{
  "hidden_size": 256,
  "num_key_value_heads": 6,
  "qk_norm": false
}
Each number is 500 + 40 x the weight over its row's rms, rounded and kept within 0 to 999. Layers, rows and columns count from 0. Numbers have three digits each. The size before them is the row's rms in percent of the matrix's.

# k: layer 3 attention key, 192x256, rms 0.0843, rows 178-191, columns 0-63
# q: layer 3 attention query, 192x256, rms 0.088, rows 179-191, columns 0-63
# v: layer 3 attention value, 192x256, rms 0.0781, rows 160-191, columns 0-63
# o: layer 3 attention output (transposed), 192x256, rms 0.0791, rows 160-191, columns 0-63
# gate: layer 3 MLP gate, 704x256, rms 0.0752, rows 0-36, columns 0-63
# up: layer 3 MLP up, 704x256, rms 0.0733, rows 0-35, columns 0-63
# down: layer 3 MLP down (transposed), 704x256, rms 0.0702, rows 0-35, columns 0-63
k178 085:581523538518461516516481475504479491502518459493349528461518435536426473498511398537513492537433523511464433476513519449536519466528472531462491521484414478489411522431587487486479503533526497
q179 094:422478532512460526513531436517461557499518544517492477506506541557412522521468447540541460456471523523521497511491536496487477475489581563470447564486483394476454479500466520517454528545442603
k179 087:492468551515523518477537541509510550505529496459494483445556487535534421592496524399509498517519569466488537549402477496477490591399505450481488569467469454506511510503526467416546538486472484
q180 098:467531498527519483490567485514508453563444466513510483544439497521530520547516511558511436590461501512530555474487532506463480461440540473515492495464505529457412475440494540500553473434582477
k180 102:516488456548537523435415436522499510514498583531519533542527526551457495453481479549499553488515454474524516429511508456436505466516523405513538524557520538523529444528431466481431481555481537
q181 104:524533539520543522514560482492441497561507468505460541489496449472482486527458499532518418489479448463538462486517589427483461528509520470499496494473478508458484464501523467546500502518606506
k181 088:518446512547489515497513495536491443547493511462524530422450514560490419493444506414536489521589593390444518459471479521471478543498491470466519566496484459490509508501541524465566467436536474
q182 105:488425471509514500523620503459458526511437534457508525476483391550515470504453467467488524539501498468498499473496480462472457517534499404544522511483467542536476523522516470465541562461506468
k182 091:516480478468521456499522516427530534430558573485516461489427543481583530527577504434521510465532531520561535553515539488474459454385479548478534508520560478521513539511501549471480534521519477
q183 098:531575512542470590541421462478552544509506566577482490480583564462498561473547516477525439469438489540500506471443476479557510522530513496478567451432567524505442551521480446482425528567496536
k183 098:434557534464477485504445442508586517449476544511540510546564449517574550505544451497478533515490529537518472540527441417552573520512510549549439433483489483460519468531392525502405497526470502
q184 091:552543541502470522460429491457459480516430528553501577472595542508508535516491481423512495416467539555506504502482526510535516521529513535471480408528547450488533487515533490569386532584488569
k184 098:525559528398487527544460450513524469470505537466512541550518442520564508530568469534484520541454503531476468545548421471528497486518513545574438483438448512443528541515406535489495520484553457
q185 101:523493531482492524519453511463475474529470485516520547461558457449515498510407473469490458458462528504552513523460531502504557504506494544448487442567538451448549522440567517544486465622528523
k185 109:564526557472488525499542510490557461454485527439538541517529476496507485549568501537486545551490554554493468548554498479496478520491542529579487515423457556498481558535451454538545493470542382
q186 099:479504544475524477414557545491433472455509488487531525572476503479505542527558478556497531520520422479450476544549492501435487488466486466542469522499427543511495515498460451519511509416451427
k186 098:425508410475559456565470507497488496471504503507474417498462469480538512490480508470462451548479537522461557426508454503561494432507477481507551485507589492475495483476447495504543553532525513
q187 104:458475463497517519542554445577493457518501548496474497525466559549527431474555600478474604605529492498488484445460469521505449534503482381512475485469459521527545508592469476458475557414475430
k187 132:512413439534494475483513472567480541500508499540466490507451513465484564421498516543476582506552466442476512463467558517429431511448421413497557495525485495560553495504586444475502510463463520
q188 094:455557472484535541472529464477541506557533553491499479493432586551482455560530524494517524529509487459512454490545509465514510539548467430558584526451584548551495474618461470440497488417499535
k188 097:473480428479499418517494506536502518554461483530505511494466512520459490464481476486503487486547526527601475512407515526490520503521406445500504475520590460510517463569520522495486506533469544
q189 116:519466512490462468472524519430446490472535400478550484567495487457507590461525517589492482488547423539529560572579485568422542470470480538494484519556488487476545541447490513586513467503434504
k189 120:478537489466528449554507501465523457516521427511536474493487492441484464494500541502486485532512514538490526463480470567533536422467422491475554477531523531515420595459520411496553486513524446
q190 101:468426479544506495525549530422482506456538477478540409501488411483550575407503511522472485513511455494462506562495487512477494557477489463559549527486455488435458612501447503554531465516497520
k190 101:471475446535495488547453531499540527510496497486566425491440548460457505460446552494510522514508537463522534539407510497470443488481484514508571511543565517499414498513519441497501512569440501
q191 093:431523482554527539520583523509500482564537488482503482509489511543507435494483578478482503625511454500502483465474504435500501512528495421534502548531494546525543524586454460511469480482504535
k191 095:457420457551493437458525554491458528481488491446506514443491496497508508577540465455521533503535517549543478520458530503446494605500526456509556554416533533538535455614530499500501509499508473
v160 063:465507560473440462536522516560530462491517524538482504523573468490497421406469521500503564520514497547513429503472426509537546473467527509537429462524452355444572532554468514465476530494463480
o160 071:486517551472608486528517509545483450551526518478564495480463508514526621475532591483553533585532483506492495479478562510430462509484428467548545474513523566482498549541445463485438477440498513
v161 085:483472523436602477450527518523509468416540532530461534488502538559508519448481522436602519464475389502499509441505453492498526521463509493499473480478481405523561513501501528455550526486500494
o161 087:442504529469529529535500458519576450507520510496521476524497508491579565569530597481488502577534552476518470505470508528496509530527529461473544529520562473426520469521429454464486479494449504
v162 102:489594521433534521503548492462545434522462499477493497520541549494505470531510493377539513490491492553569462561458446520565498541526513565454473485467495506428489511538452508498490463468575452
o162 102:555475523528522565518487500599499527576536542482545531511456536533520497480537553466441518584487457490492488492531544543472459498508455464561487477496467529475500602547427448490476544463461459
v163 082:586522534454522504478484518453511479476514579469485524488450504558503432522446513467567434542502497454440476526507480469486522511542510554446499498462444477414503530514397466496482506506555474
o163 090:431488560449525571526500471548478448491501521498501475485490557540537492527564548469527593549515524501493502393477495551506496502558475406494500499453533539500536511501426488475479541469452493
v164 083:576447484504486496452508575466501435619592539480517544464431426510480507516440486530495482604501499473445511507516513448407508495542527528525483526560538560478492514478530473490504466520487468
o164 090:487567422561497507462528573482518512462514539525475430499497523504416456548481457515570502411447531486495436466466524494541500559549546532485508486495489486577547415531484558454443565476477528
v165 094:498549487568536509508436483448473473551497532390554440498469502503506478470490457458493419498532570543562544446512528533498509495503532543521506523526528581545532489548523495520487552559495570
o165 083:524512500445465573552501516514509505474503516539508576501506494489471498506489527503480519481492519498563511496553487492531536432498457539461553522495519523494455473503566498512552516489569534
v166 079:478495471464511486525513483483490394440477481489500453465569511468488534426511453465490571508549492476581542379539521482495512538477508561506538451547585506530563543495576486509543476540476493
o166 080:562524531501508597552480522568531526582492528499471473526438474475475487563447499530502516566475538433563485550483534439490534490515554564457547479512435511473393442503497500513494466525508556
v167 072:491540445504509524521504500542497526458457519549523501509496465490476510429494508439478511413491446530622511481476528496532568488462484523460498494464519499558537510489523496506511493516479551
o167 076:524481499398545501537431504465510501486508446501460549511569468440473514476408499491457483524498454457550577516559450473495498433467556599437472512561548468428442470487578477547520427562568500
v168 087:643544499496461475615506482556493472558466474482487554532427486485462432473466476593498497534511385531486517552531506494472548513472477505588464511518508545469440502452533426505439505515501511
o168 091:500496444452450467495464526452451535514522481482507512477614518557388439519439464456487536430445484522522541403525517529534464456513507566483454494535544542486504492517472559509503512515570521
v169 078:507497481476539496518591540474515539448493567483497509518525492552488446461542483471538520566528512541473502539459442441497499497448504529424477504485466513512553535551457489492553482556494503
o169 086:514550546487546528543475483621549492499487520507512459480507514507463544480466555498500532528475478459528491481466486562527483527451504506489534470523500520439471449574493497490459497505456477
v170 096:609533532483513540539532494461510441508541482461526523522425544503475462436465483437502523500498428468547477485526494545489456549504500544487464498486486551409428519508468432558473440437532495
o170 092:549495467553470549515511551536469514527504494495508511479498539572459428519545545471482491544519498518488458425517535493501496489560455540529437486478470538531505571516432468468488534474484526
v171 089:552497498550466480558410505474528431499564542461539455549473520512490503529389477514461489528497501445531542523532477496496479494540533581493493492463493542487426558530450445538486457556534528
o171 095:501537495487498573509540488550440459476485486515446561472503533556450452528470524491536573545501518451491508351485474474530520479517445461494525487474508578521470455546532473473499560471530445
v172 087:570534494501444514547473479536564567443435473524546469525468519494461561480567527517502502428493484511579490487496502522481481545433468459460549488476492508555455466495523582514398550484486545
o172 097:530435492499483408501481511459469532499468431479475517510547458512553470489472446494503424496529490534488527617540488480464518447439491582450379499521460436478530502398493459548518476569539499
v173 079:585535484548425502506458520518510509578501503457545483511502428520441487525501500624452426548512522542433510532550522469451561502556569459535505520544552553497474481464588513487471531590472521
o173 083:521539418508473473471492551421471558473478524538475518496541505496389458520411432500541517390409486475531519490560526465515487503511515553494519516542539520580501416498551556549502521527560503
v174 078:583466510491575472516493559554463497483519544502481558440462458534497507537477509591471505623514513528406466482515530491514494484498465479513542491466520491538489472436454406495540517473509502
o174 085:452519465540462510456492535495511500439494501514476381441537450533426460443527470548547538407485494454559501440400471515514478492530588536502441484498525503538477499519509538504442500501486523
v175 086:382495488514472473475479447519553530443459467586491521518536549493498626443556512471475569465538500501539503461488538503588474485455480420552570494518536478584525513500548551455530489474515500
o175 085:543499524489496459510502460537512478520487477480458534538495453479590513445463486539543460527501491481512511534451490432485506460442534576472507505549433471419490446490534497499519437538541472
v176 082:504468471530500528518453496491597536481470491525497512509465490516470518472498455603479506541526485453435533356538494486514506538486491460484634519478541518491509481426475477507486480431462546
o176 088:502486484509426454508509427482521504444463426526456436460548478480480477531423507512555520467498555455551479459490484448510526477544551593420397556498491484482479374439548506569520478577478559
v177 075:425374473440514491499462521523471564458502565538500484466509517545515536442448530462526527445462516432489517430530483544503480512538487502478545520484457359522530498480460518496536462499515528
o177 083:469510478494565479477528464474579396450456480538456454531461496467576541574507565508509533584563542493490497518448462449458577515526521487460478526498544468466521443472461480453456469583446471
v178 077:509503485489550495489578520448420433537597572463510548490453493539536404484464504423562476551487553523468503486506477502510452489568491611469509527441497460482503567523425487530561473482534479
o178 086:547544489526516581484505510534562479490513568534515486486466547502486535478549606528513564591516482475478418459491521524475499566630461449540498481468480509529533558572434489479458532415461495
v179 084:541488495503498521498519476450464462517500549405496496492496467524536521559462472541493465563507563523488468543509492477546490515504544590525511503484457569506478486516482469535557474607527516
o179 088:506547526522464611525471487552503478465492527524474530495488535543442486471484509479522527508496504481529501457496465521540512453541439468541549463430478537500452519572518510456484537435562491
v180 083:534537521571455476519426504496476461486478455482522473502499488446504533590477495513494473453486533515529508578483508544492512479529442564519485526488540538448375507506503401532493526517497523
o180 096:500476475467467553498529513512395509466492481492472543486535518538435454430487428464436518458514430513485571440499457506513465439459446455560475469472464550554464582505560502491545540431555476
v181 086:507402500465510514494561473477423498450560536436516476465407517447548561470519520516548495464499449469498493471498574499447426510465526550498470571554387558499458475474525479554503527469531510
o181 080:465525457475470425491506577474537495466474446517485506517493532530546485563561537462527486463578526566506464588509457516462530502522493437484514517477556457550544573460477531397533527456518452
v182 075:510533514495501502440547504547472504449444507570454511495561518385486515513486531531525563493524552464462474539465502535521444531506426494488480453458500442482492498511460470467499458439588494
o182 082:471500493548546503475495526547509469547490532448514418481397482554537477474582508508562527530500496525514449504409532533479515481448533464543502453486469507506513572477469525481458515522419468
v183 080:574500509534540487484459533428565502526536544419534538522449529576496411509399469401563432533491553500480517496541497497465482489574497555455525529469582455444491532513396502507515488516535522
o183 083:535527494534503625512521483541515474511512526565526510498487549498445516495507551499501550546474520442495464377512524487518505576569454493501480510509496539535537450538450452547482525482425521
v184 087:522507519525390539468501478519578561506494432527487522569499541507506510484462554461542421419485451401576505551450525492507512483499471490518488483524477457483440504563481505513438557470547517
o184 090:487436491483558450508515514472421452524480486465538549498505529549586494510548431481512479543574492561447571514486485477464529489448471507488462510506499485505546517438436468494478473549499462
v185 078:538481481457479469526476532540482573533507585478498468465477495565568424564418512519536460481464546490405503543464447505477533513530462498549472512508449408463502492466434452464524517456539494
o185 079:432522477480507494475542477458494417419523510564508491512502580503470552514530577460459589512536492510541547423448460525532506561577490426524438486497545523507532499521472497435472516464465477
v186 086:598500531547412505570468505510529527602529510480539469564461526518429411458458527570491442478508504500474524519546508439453473509551543463511446498480509483428523510496501513485401522490555507
o186 087:509473468478522437458537521436453505516537513555565529495565503505475496571520512452514501501479527508473482516563542514475470540557476481471492538546539526575598442483455490571505538565527497
v187 092:451511502523514545499483475517475494483519595431544467500465489492497489508454518458518445434450506442502504467557495504472522495548528573477484524453409488512534501483479455526524510557521510
o187 088:449511534443516583526494486509502446476481527527508553498505521523509504535557583482485550584548554498498513500517473493495518488533493384531578506456563524503493530546530490452510510481539472
v188 083:498506453500439489487515530518597488424405469504496477554547522544480507431472513463524506472517460482562518480454476513496512527514481518520493481485542490512499550591451535482500450497547480
o188 080:514517549492565554542474412595510459559504505452483524547497533511539494527445505479531522605505523444471551467465493493480519487458499546443510482566449501398502430508474473506454485544473482
v189 078:582507491553488544598467479530546526455439454527545460553493538486482576429511472514445536451520440556549533487547530479517492520483497525455575444473502521545544495495503500516449478553499555
o189 082:503487510432512467528477477532476506486468426512434522481552442522503466489424523469528496520507522450553521476533461468486534418414503597431470527556514531449460416470557461541513478584582475
v190 084:487491461466485529494427475489516457489502499545514454504491511457446552449475447432521561473536431433488585469492469478526523515535540547490544455471546468511486507494512517512528484538486491
o190 087:474519531423560484506503480509509452510476452477444487516469437443550476543445500539558531528497538472547492446464478508498515460448541528418508591555524521425478375472561460463499503562500487
v191 078:556531462536494539451523519470524501503482490427573506485453518494519485505459464495499415503512508420536557499478520551488482529535515525483552586510478558495460506502581491550554504554496523
o191 087:511529450502444518504452491461484511448429486506469446523496526512435437568394466543525475460513519478526526506548416478499510493495534572458426528497470493523517444424506493528482534510447501
gate0 127:515551467543546536460508503514557483512494486499520535512519511524484535451607468479518531580494455549403464509506529506435510514552468466530485509466467534513529510459442499489512486492493502
up0 141:523564505520554437446477443491516471518520460488475472543484578524452514480555555507522544513469491542494480532477466497463504535564481538468397439507474436504558484444415539464477515454472455
down0 131:475507495502497475549506430450505447532503472487480464443558477518491502525462527479524555487495518514552488521486442451502535492471594562494460528553543491502468497494504528518473505556470451
gate1 124:443506524533597525466557586406515564516529473570540476444479477467515463469482454440518536517540448499533539442527550479546500506547539446536477556495498571528533540490558497477451535409472524
up1 113:514463477535553551505541472462525484536504584525544521503432542456430508440512495481500533586500525545495429504542527463464535630560540513532485549510485504535508494568521483550527469495454552
down1 122:505498473497475509525415502490482441475537489607496495486487557497489497458476509568444554466550487485572467509574516491470489550468514449462431449468495542560493543559487542538499493520468550
gate2 101:530505530461485544460462536495447503493548441472477479499470414480558522493527389462496584543561538526454524411515521466524478420476562525474512545455484495526426501479498464451520513585525490
up2 098:479493412501529446480514532476451503506511566534502521516507560507468487518462605525486522567406430500568466484546477499461531558509497406509427557510558501482572539484407524576466504432447535
down2 102:509509494472495512500559540497425527530549499529528545481542514527499487505514535506496559543439453568581436458570471511498579478497539507504476537499558534519527514463468476519491522523441505
gate3 124:470521537482484548511545491507464478541504506583525493485564561506475444458530517465539511505468525554473471495577459458510508463511453509439534495487473530457557542518498458479518494523503559
up3 125:525499475523519466470415505489502538472513473439488551518414409561538539559458467550468496453574477515541533512519552494471478497502508466584509541529522536514481441491510544515443495515562439
down3 121:504513522559493528495504536469486545506502459473482525565485421523476608570507518500595475505531466512527501538519497513507483489521465505537513492520474525474504455458533509521456513521500442
gate4 156:538518517549416519519463536433575598571542518482491541527468546485454473430501495536517502488533486495524560583489572517442537519524475542547510535574518463490441573530493507555459533490532606
up4 143:547436513495515451478616485522530468460553461500374443468454484493508509533496539478464504503479565479538490491502418503518461476518478480471487495468484516434469420515476446459541515463479451
down4 126:454558486517515583536469471504507435498414482540485399457542500523482522528479491486499544465490474493475478506481437458556522530479528575470473451507447491469516439474511507507533493530511415
gate5 122:500513546497449591517545531530504520486561470494546471521523406562592522457529466460509427443468562491433513485563442527549531457413496556449548464475493529522443571432544479456535569594557493
up5 120:497529454493443495507484496584493523501497502478510533517477519450495538540639474475466544522510544588527521479478501516485497492454530491524474456461540508529502513564393455540461525566497471
down5 124:477533526532510472503467507555535525502463531525564515546525508517520532466618446508447478470494486516451436489507515548509472501416529471541507467421547446475449537523491478594487523559521510
gate6 115:470498548567484546457543476487561521511449482557498553474509478479438540477592479516513484453487536472552533559469487523443495552516500517529547518572502492470498515437558463512590503497513502
up6 114:553497499464560496601404561525471552529530516450581506535539520575544489498480451536499479518531494506428517467546546471492481497492490507501444547527553542604527583588463521483419483562448540
down6 116:491475546539547551454451521475499539499475490511520597525548446481452495487520502503446445488501530493503522583504544525451467537527480535474509467552508456526511564496569452481493546543506514
gate7 086:513523547548456552558495564436464516493574485511473495481518465448519558457468496528495437421504542484489485491462482475493479504492439583483481500542505462494434569477511531542579523550565474
up7 086:500456564517523485488553461502518499611500509480525490520491492436548531434449553555488431478447557463531450498461536491506474480542491459520527509487475506432411524513441474504486422533459504
down7 087:510523455508509462484539520442506485530518478438513445456432467469435473512525507466448501491523548467488455445467462493536544440538525523490426514498550546452501520506448506469418485491452487
gate8 114:456508493511456438475444425505574458494489444480457533480490553531535562518582526486478551470435552505476498578479454505512492521537469505518456476507480481552443521474484533457494496468558459
up8 112:521557496504515491508513466473492442538463540525537477492525507490572497415421552535506514383507486578528544522403525447523478446541504512453566513504563489495516487464458514544492516495515510
down8 115:471441514505487530490511560505433522497490469514472519516476441532446441572567476497485470531477542461525467450643506499472533537432465486493421548477442463502501514540562472516539523497528478
gate9 049:497497516498551488451529538399539492492574508490517529564580488444416507531463434525526533513435508560514485504514519547505476516505471516416496581556513466502516497441559550517519591490491505
up9 047:462400522464505510526525487487557598473535472449490531549488513471568552445482500622452466500503504455445504518516416362486491504496508477509529422494457504469484537519505512480550433563513500
down9 042:533514467532483484462565443464482494434504483517483452487520456529539456475487590576480562555453582532505451512527540421497450463466451541503528424406496575495539514500515453584478460546548455
gate10 095:388423588459436466495551547464496562485487467525483494543518462506502533487541498522502460521492474539508477560519472473483513506482481544385491474506445492429473534487466466508463490473573473
up10 094:463503581439515554426526504489477490479412415504496464508508450530630489533559552439519537453513517413561569476490490545564570432431480500471514481432516560466439496550560480505531460538576495
down10 098:433460479484487479509544434529488536487543452488489452557530525546598443491546510439484494472548466436523581500443492493452502475470487497473480551475502507535529533484474537470484583480567496
gate11 096:509489526544521498461404510541469526550493512590546571447472542473531554473531389542486536488449507493530484489578553516501510504544529514478446487524492508507492470561443491487535512479486526
up11 093:540578522454472469519469527455398534534541504515560506456492549487474477481476457527544474438443591454550578484550469597465523503531539555497507496521426537536477536497529512485499468500543535
down11 094:510514509488535513502479492549518492529467559514554509455526482475525482515460549457523470487449504521535521514514472499491508429501490484478505520547528541469522486527413506502509529503488500
gate12 082:514540515482516520494431480536502581473491486510474416505522471467481459545478480484532508471481481481461550457463529445479469458489536546467528496417456429579563485415484497521514464517526511
up12 087:546456530534536477444588510584504564536460501567528550529547490512477477539534480469399454561536458495487507445544476515492474449493491461525506551487542554551505456532511498502480518557569462
down12 087:469539518556575590530446475522549491485473497490429427453493461509526458571470613458516516472475494530497542450478472488476536515460515525474496494513445506582540518479454525550527535491506548
gate13 092:508435486529437513499452556503481552479536509481512473486499447512537457483500513463525481497458604567537418479455491454502570447511516534480511519487502548517520530432512501576507515494493602
up13 099:540561449521533445472560456521539438516445410521501519503537498441444513447514481498522481615505438493438497503516524480509420520473531554520555520504520444534482477558504566438462476439491472
down13 095:543487421525475461504526475458523468536477474514471523506563513441504499486449494460551500612484556449453442513492496524509532509476485564468586513461526479533449467557500531461492503490441471
gate14 106:524433523488492501506545435465448540472579469422479458470499493500442422491478528528524492538473521517486422524484475549498450520498489489430475524501439554454480529406452494483495520468484541
up14 106:475540492479474465519530527466458475488470459500468549464537456486486542443469501515457502512558509511470503522529410504471501467512449546493409481462432472503525436511556426495414492536554470
down14 106:501535421471556538470546569502480546464520508530525516550540606444515500525486538489498495463491465477502555486521531544496488484512468507503521454538530507556497501525542491503427554494527546
gate15 081:550495621442429507497488447548484495534525490478435481471534485462505501503520478510552540570496465503503467483511484488405445444503483567494519474484431567500547559461609474502509443543574514
up15 082:550486466572445550530526469571536485462402556539504471513468530556458563582545547442471545493433451474487556477479421490537490474388470527485535557444557463542512470549542438472479521484474523
down15 083:432501455486494455529527521496489459472424560454477500473453528507454482549500524461445498468443399519563470498496457474519453455437516510469478479513527438487518471485472522512426443457422536
gate16 097:476524455484472533509456528496529428453541443545574505489506506524557476512525531487560524451526513479531627461468449487524499496534469471511559500484551499503592452512516513495503505522512507
up16 098:524570487514523486469551463480464523491478550569471543482452484508439514492491548623446522567481494516459400496604530447478550462532506434498426495483446551509487534490539532543489478377517550
down16 098:567563504461442427521457487525536480490456518561500454470501494530479470518559503570442565484528483425519509481516503448523519475561473434523474455510466486498546438492519496505536533421544510
gate17 108:513496521528486508577486506511516425452479544469505433499468454524460509579470533481485443512477515484504501465438537498528520552526566538514637546504545466493460468513492497483482538505459543
up17 113:548469499500560530500516454517431430521510533515554513573495522501496487509443532502491516530519317431487531482579505503523529508547425439518478461580521525429606466517493505573498456461509550
down17 118:475558485528505512566434534499514536414414534522443483496433451535508483550498515482530515461478608473536458446430482506553566522487576499532633469470513496568454467460474498424460559522526528
gate18 106:495482561504539504510523541469521466544427537520457544518483541519519509483519497497455465590439470475481521517510545431443602515482456515498454533502465520468501537448526489497552496554518453
up18 106:530495433517513535529514446588505508472570461532442457524670492479461467518491535506454512508620518546463477546545439563483480464497499488501500485455558548570536518562499418516504514575434473
down18 107:552521484536508556564475490512470470557517470527476498514483541507497443454487503480455518511560484509512542598582407521488524426483538500534491456499482538490482511479498401549508429579487478
gate19 054:498516515593546517447459496503480504451579471489492465475490440493511469495454449493495435373515516450472533520466524490511513426464497464427504520505594470484501482416619476494583470545484512
up19 063:497433466525504531532492504482403500433509411432504464528481528531524565545500459497498502445535584474508499535565475541499557504518522568454459523509481511509516500497525472494534531568487510
down19 057:518491532529480493454471467449511561547465498582525496565522531470518527502546477515427473506536480453485499562500504467540467450546526490547466509537507458566555500469468414505499526442514500
gate20 116:533435471525458520435561496536524545474520491456574492490495423489429557462557473575526441543538501498455510501483495521485574506534497447545534516471459430562583454568504457525450524531532546
up20 118:521503521516499506453448435592503507441525531479516528489477527501493548485544528519510497500464536534469523555470441476435559603540441464523516495437460473448499424519493545451447469520520479
down20 122:442536496500524461559468495549522465488483532489408514514497555510540547516473519456501543487454489549522542494522475442465488511517488530481461484543499517445439501452453515471514439516444440
gate21 080:504550493484496526480461450497433519488514555518501491462463484570489454434519573436465560541464522426497566485512488447521490491494474552556480513522397509514482416528533513468559498573566454
up21 087:522457460500508549465550543493480541487450480466476502510455514544481551575577473545511501460527486565520509499462512539478515512413508531468515506438578494435483538490463463551419491535454508
down21 088:483545544481510508547516459532520492512522462521489501547484527449452444511474450450515478538507562465492388532573470483531500510549523439481534514509542478519494567515470501434509490457569509
gate22 093:496388508449504494474511471501537509473553480438497446451596503485472494496465457476503586498450477518496525495521505507474464461458544594529473463549454520505492485456480482529533512512419457
up22 093:415505497522439487523502490522464436501512497504510515452521499456446507461483494491500585515543497571440486536466543516519469537573438458486446442419479466477521563538529478502426498464419487
down22 095:526533474488491454544519541507468535482477444446516491458481527460477530472543520529446500532526527473540515518494557540560526477576503450556538516472535481526457529534543558471511481515500526
gate23 098:577509514531475540470522495529479577510451464441486448506432452464433494524473493554436470496453492521467473514567518489524479446468510522500515480449548518418430526426551474545524475468565549
up23 099:529439547472520512559484499509510523561517567470464488542477497486522471446502515510568540587510522506457362538501508505485458500518521488472504481516517483454417580511473414504440499561556478
down23 105:553466490501497556523482512556531532506524517492480549454462415482465459469498508491506539547469521541504377488469513469490494496539507489450486479505520520471426576521405464516477479590522476
gate24 091:503465510497455508532512521551591473507488483450486421535540496472503561496527507462524497498478533511505496564476460521499599446417511594486483452501541499499484512388466485476459471572484454
up24 094:520488462511429436490468516536508483526551518448511450484494450514498507501492516473535447505583507520529536459552523530462502479520516563491472473483489513490483497506558453515492474533509506
down24 093:494561484503448461513461499447586491518517489528507525502477526495460507466508481561430503584492489437501529463508536472538495518475480504586502484504502496471470548505475516506498462497481548
gate25 113:487464481557467517480471503493435502485484466492468454485551450455525479557563539480478478454495519528449432475481544505540507438429584449467491456450488535486490490476497512559469593592490491
up25 119:466487492522453490534506503435462541430479545454493464542584472449413510483490459536462516472531519526453481449482537511517527478532549487421527563496453472489581440441509463575523464468433541
down25 116:392494529516547509524507472433495539434487502517485426474572566480440493478528468452507484478524477481546502501480542500513544498553523501498545508512551487552567483528540577548505501516550557
gate26 098:539486432499460502494456486524482564587460394465486516486507530465516479567448514486552492447493444494594507517475531510469554526473497527551486606519506428464545506500471485530463476508468518
up26 090:495582484504516504517496462445533457473464529522495535487507508554454484492537524467494511485530456469528446427526507403492551508488527530481487517501568471510526433560510533492448514487443506
down26 096:532504563468508571434546558518477567496526520541500520485453534452393564567467593558567480475520500483561513514451458466518485455536507534471492500529485516436454477486531551525519549479511487
gate27 098:463480474580517493521441591500496554500531483493534534472521511543509540499480475540449475489458476557546455473539540508437538581592450510479529521578464535546455522526472495530537480505416509
up27 097:507549574473502510473484561570535428460495463455478438503485477517530520516491426555519507505547513600448470469425451459492527523457533565437549482513526557495510579452581488497497488532476454
down27 104:545505579511519518460480607557527523497498448468472494478454447510490493500472486514479470518540523539458439455457472574528502606551526539497581447527514504523489545453576527449503469517444483
gate28 089:611457506523495501463462522485520544459552465501516488514467494492505541486526550515469487495501471466454538567442487548444503597519481452456538483513508482504486502555491541529466500463486516
up28 094:508481529511520431502506595563551485514580519466493491502487516487472494483489585517520549521498511578535545490404492495452440525515484469512496523428523456415495485477424473492443569513478544
down28 094:458510477483381583536538387460472422484452483498540504499512425504478482506517455485517532520483553438502420536585459462498567462483564530517475462576496517527556456489611506481536446451547444
gate29 089:441576434493476515503558502479475542522516476538546452497604451524469519543512487547473481431590481550447463447556518552486428417504546532485479460478565464506468523534501542510485494556518506
up29 094:492461501470417532480508433482487503495560543563532441546494485520529503594514522496422527484600544455467521500508508525448522461517515517491513480476515447635518496538463532521424534532490491
down29 090:489461508565464470489471420519509479414461559570551422545453482517518510571493524489471558490620548524573533532476493464387498455492478505504496462509453441664562484577476528533479528485502483
gate30 075:528514527455503557494538449520474478527508545547483474461494473559491457493393490520400505499582500501516517457445542418481631530546523467482573528513548485490528451523537465494500553496453544
up30 076:545512492533514583480540508545481502487474506507503441463508487458537421510449605430522565490476499567518512452485524473512484496450527452502504468439491540490499494516531564465458499535542480
down30 076:475501538443487521441477480523505496539524495427505527511532548489454535489485510505466439467544483529527480541519537529468491548489526475511507475526483527491488490563493437480477411475549501
gate31 074:558483561597494506544524525583495506482503564466537574483507395499511542448500478545446407534526559532461489566505490524519531546541478500522496542458459517536523479487505462444431492433489490
up31 072:441464450451528537495465481446488560487594524558518528535526521484403527514480425562546480490474518497527514565503569452524479503543410472516429518434559493496470552478490534523537481398548545
down31 071:513444453592487552447517540486485472537561482552500551466449484449546531533504473481544511436525462522395438497502567497523497588497497537493510476552471447512500444450492450488514535478520586
gate32 111:467473533490564457484559527517443489458451532565502508516554533515489456461618507464476504550531462495527515423543500549467493430436460422443459485428467530568510531524477541466484477465542523
up32 116:573510537497533506436420454517476476563529465498505582483511502505529474565441475506514538542511499476477518527511501476404510529577491487531403513455468505518490573516522516528532474532473506
down32 119:520494571523426498476508498516488500473509487489534509508489494547475506577415545502559491487463505543470531504506439482400504538506548487464439504480430521486492483514504483553533447506446475
gate33 103:509404481523572532506542492432502520471534545535520540473468534522419446496558520519515504580502521561454388457583461476448524567498476461512502519452496540526482550464498507482507504513512536
up33 107:498497494584490489491524443497479487467465479444481540443486506550488526586502479487516429479535537519471531499496492487504564520401591526423560480518451509444403506527495452433496437488473474
down33 109:498556504565525502508507500517502476495425465449524533484450508540481562553486510441490434469535537496505562507436508503463539525396556539493567571512534429452444484542526467459463444452466458
gate34 080:497542502490401519503536579473465523512558503588540564519427537495544517490452583527496441492466469473507538495531547477511484496514401536507543508547533538480448546525471490503470520563571496
up34 079:486534478523498521471510545509493571526535466527473487488530529519493487450391475553547504462458456453491480566495510459529473528488478495470508467531465553463510531462512542483480522538506509
down34 074:473530535408543457491563456496482467477511519512564493554483483516522542554545424473458515521484530493432524473476567469476443477503509401505436542565566528557479546605552488478534510472473516
gate35 099:498465502508504499525568519482482504501463513568527439529497463493442479545474526457517436520479475476544528533519508488538482483440405461523530521457520567547528564494516523476471519500501547
up35 097:502489496484477602528533490548433518513532489595526554520516496556589518522539497593431508514531455416564544440448469458530531477503457501495516564456453482498501467541505408478477501497558500
down35 103:586509437462516481505514498429488532494504558493488442455512510559466476546473430423484533462547486491493534467458451439524440486451430521464538490495521497468424447445547504491535566506530579
gate36 112:497460440509576530445465454546499492481499485515520495504443496503466552522527461462448557574496565514553499497451511508490494482519503531476498474511443454523426529537478479460524536559481505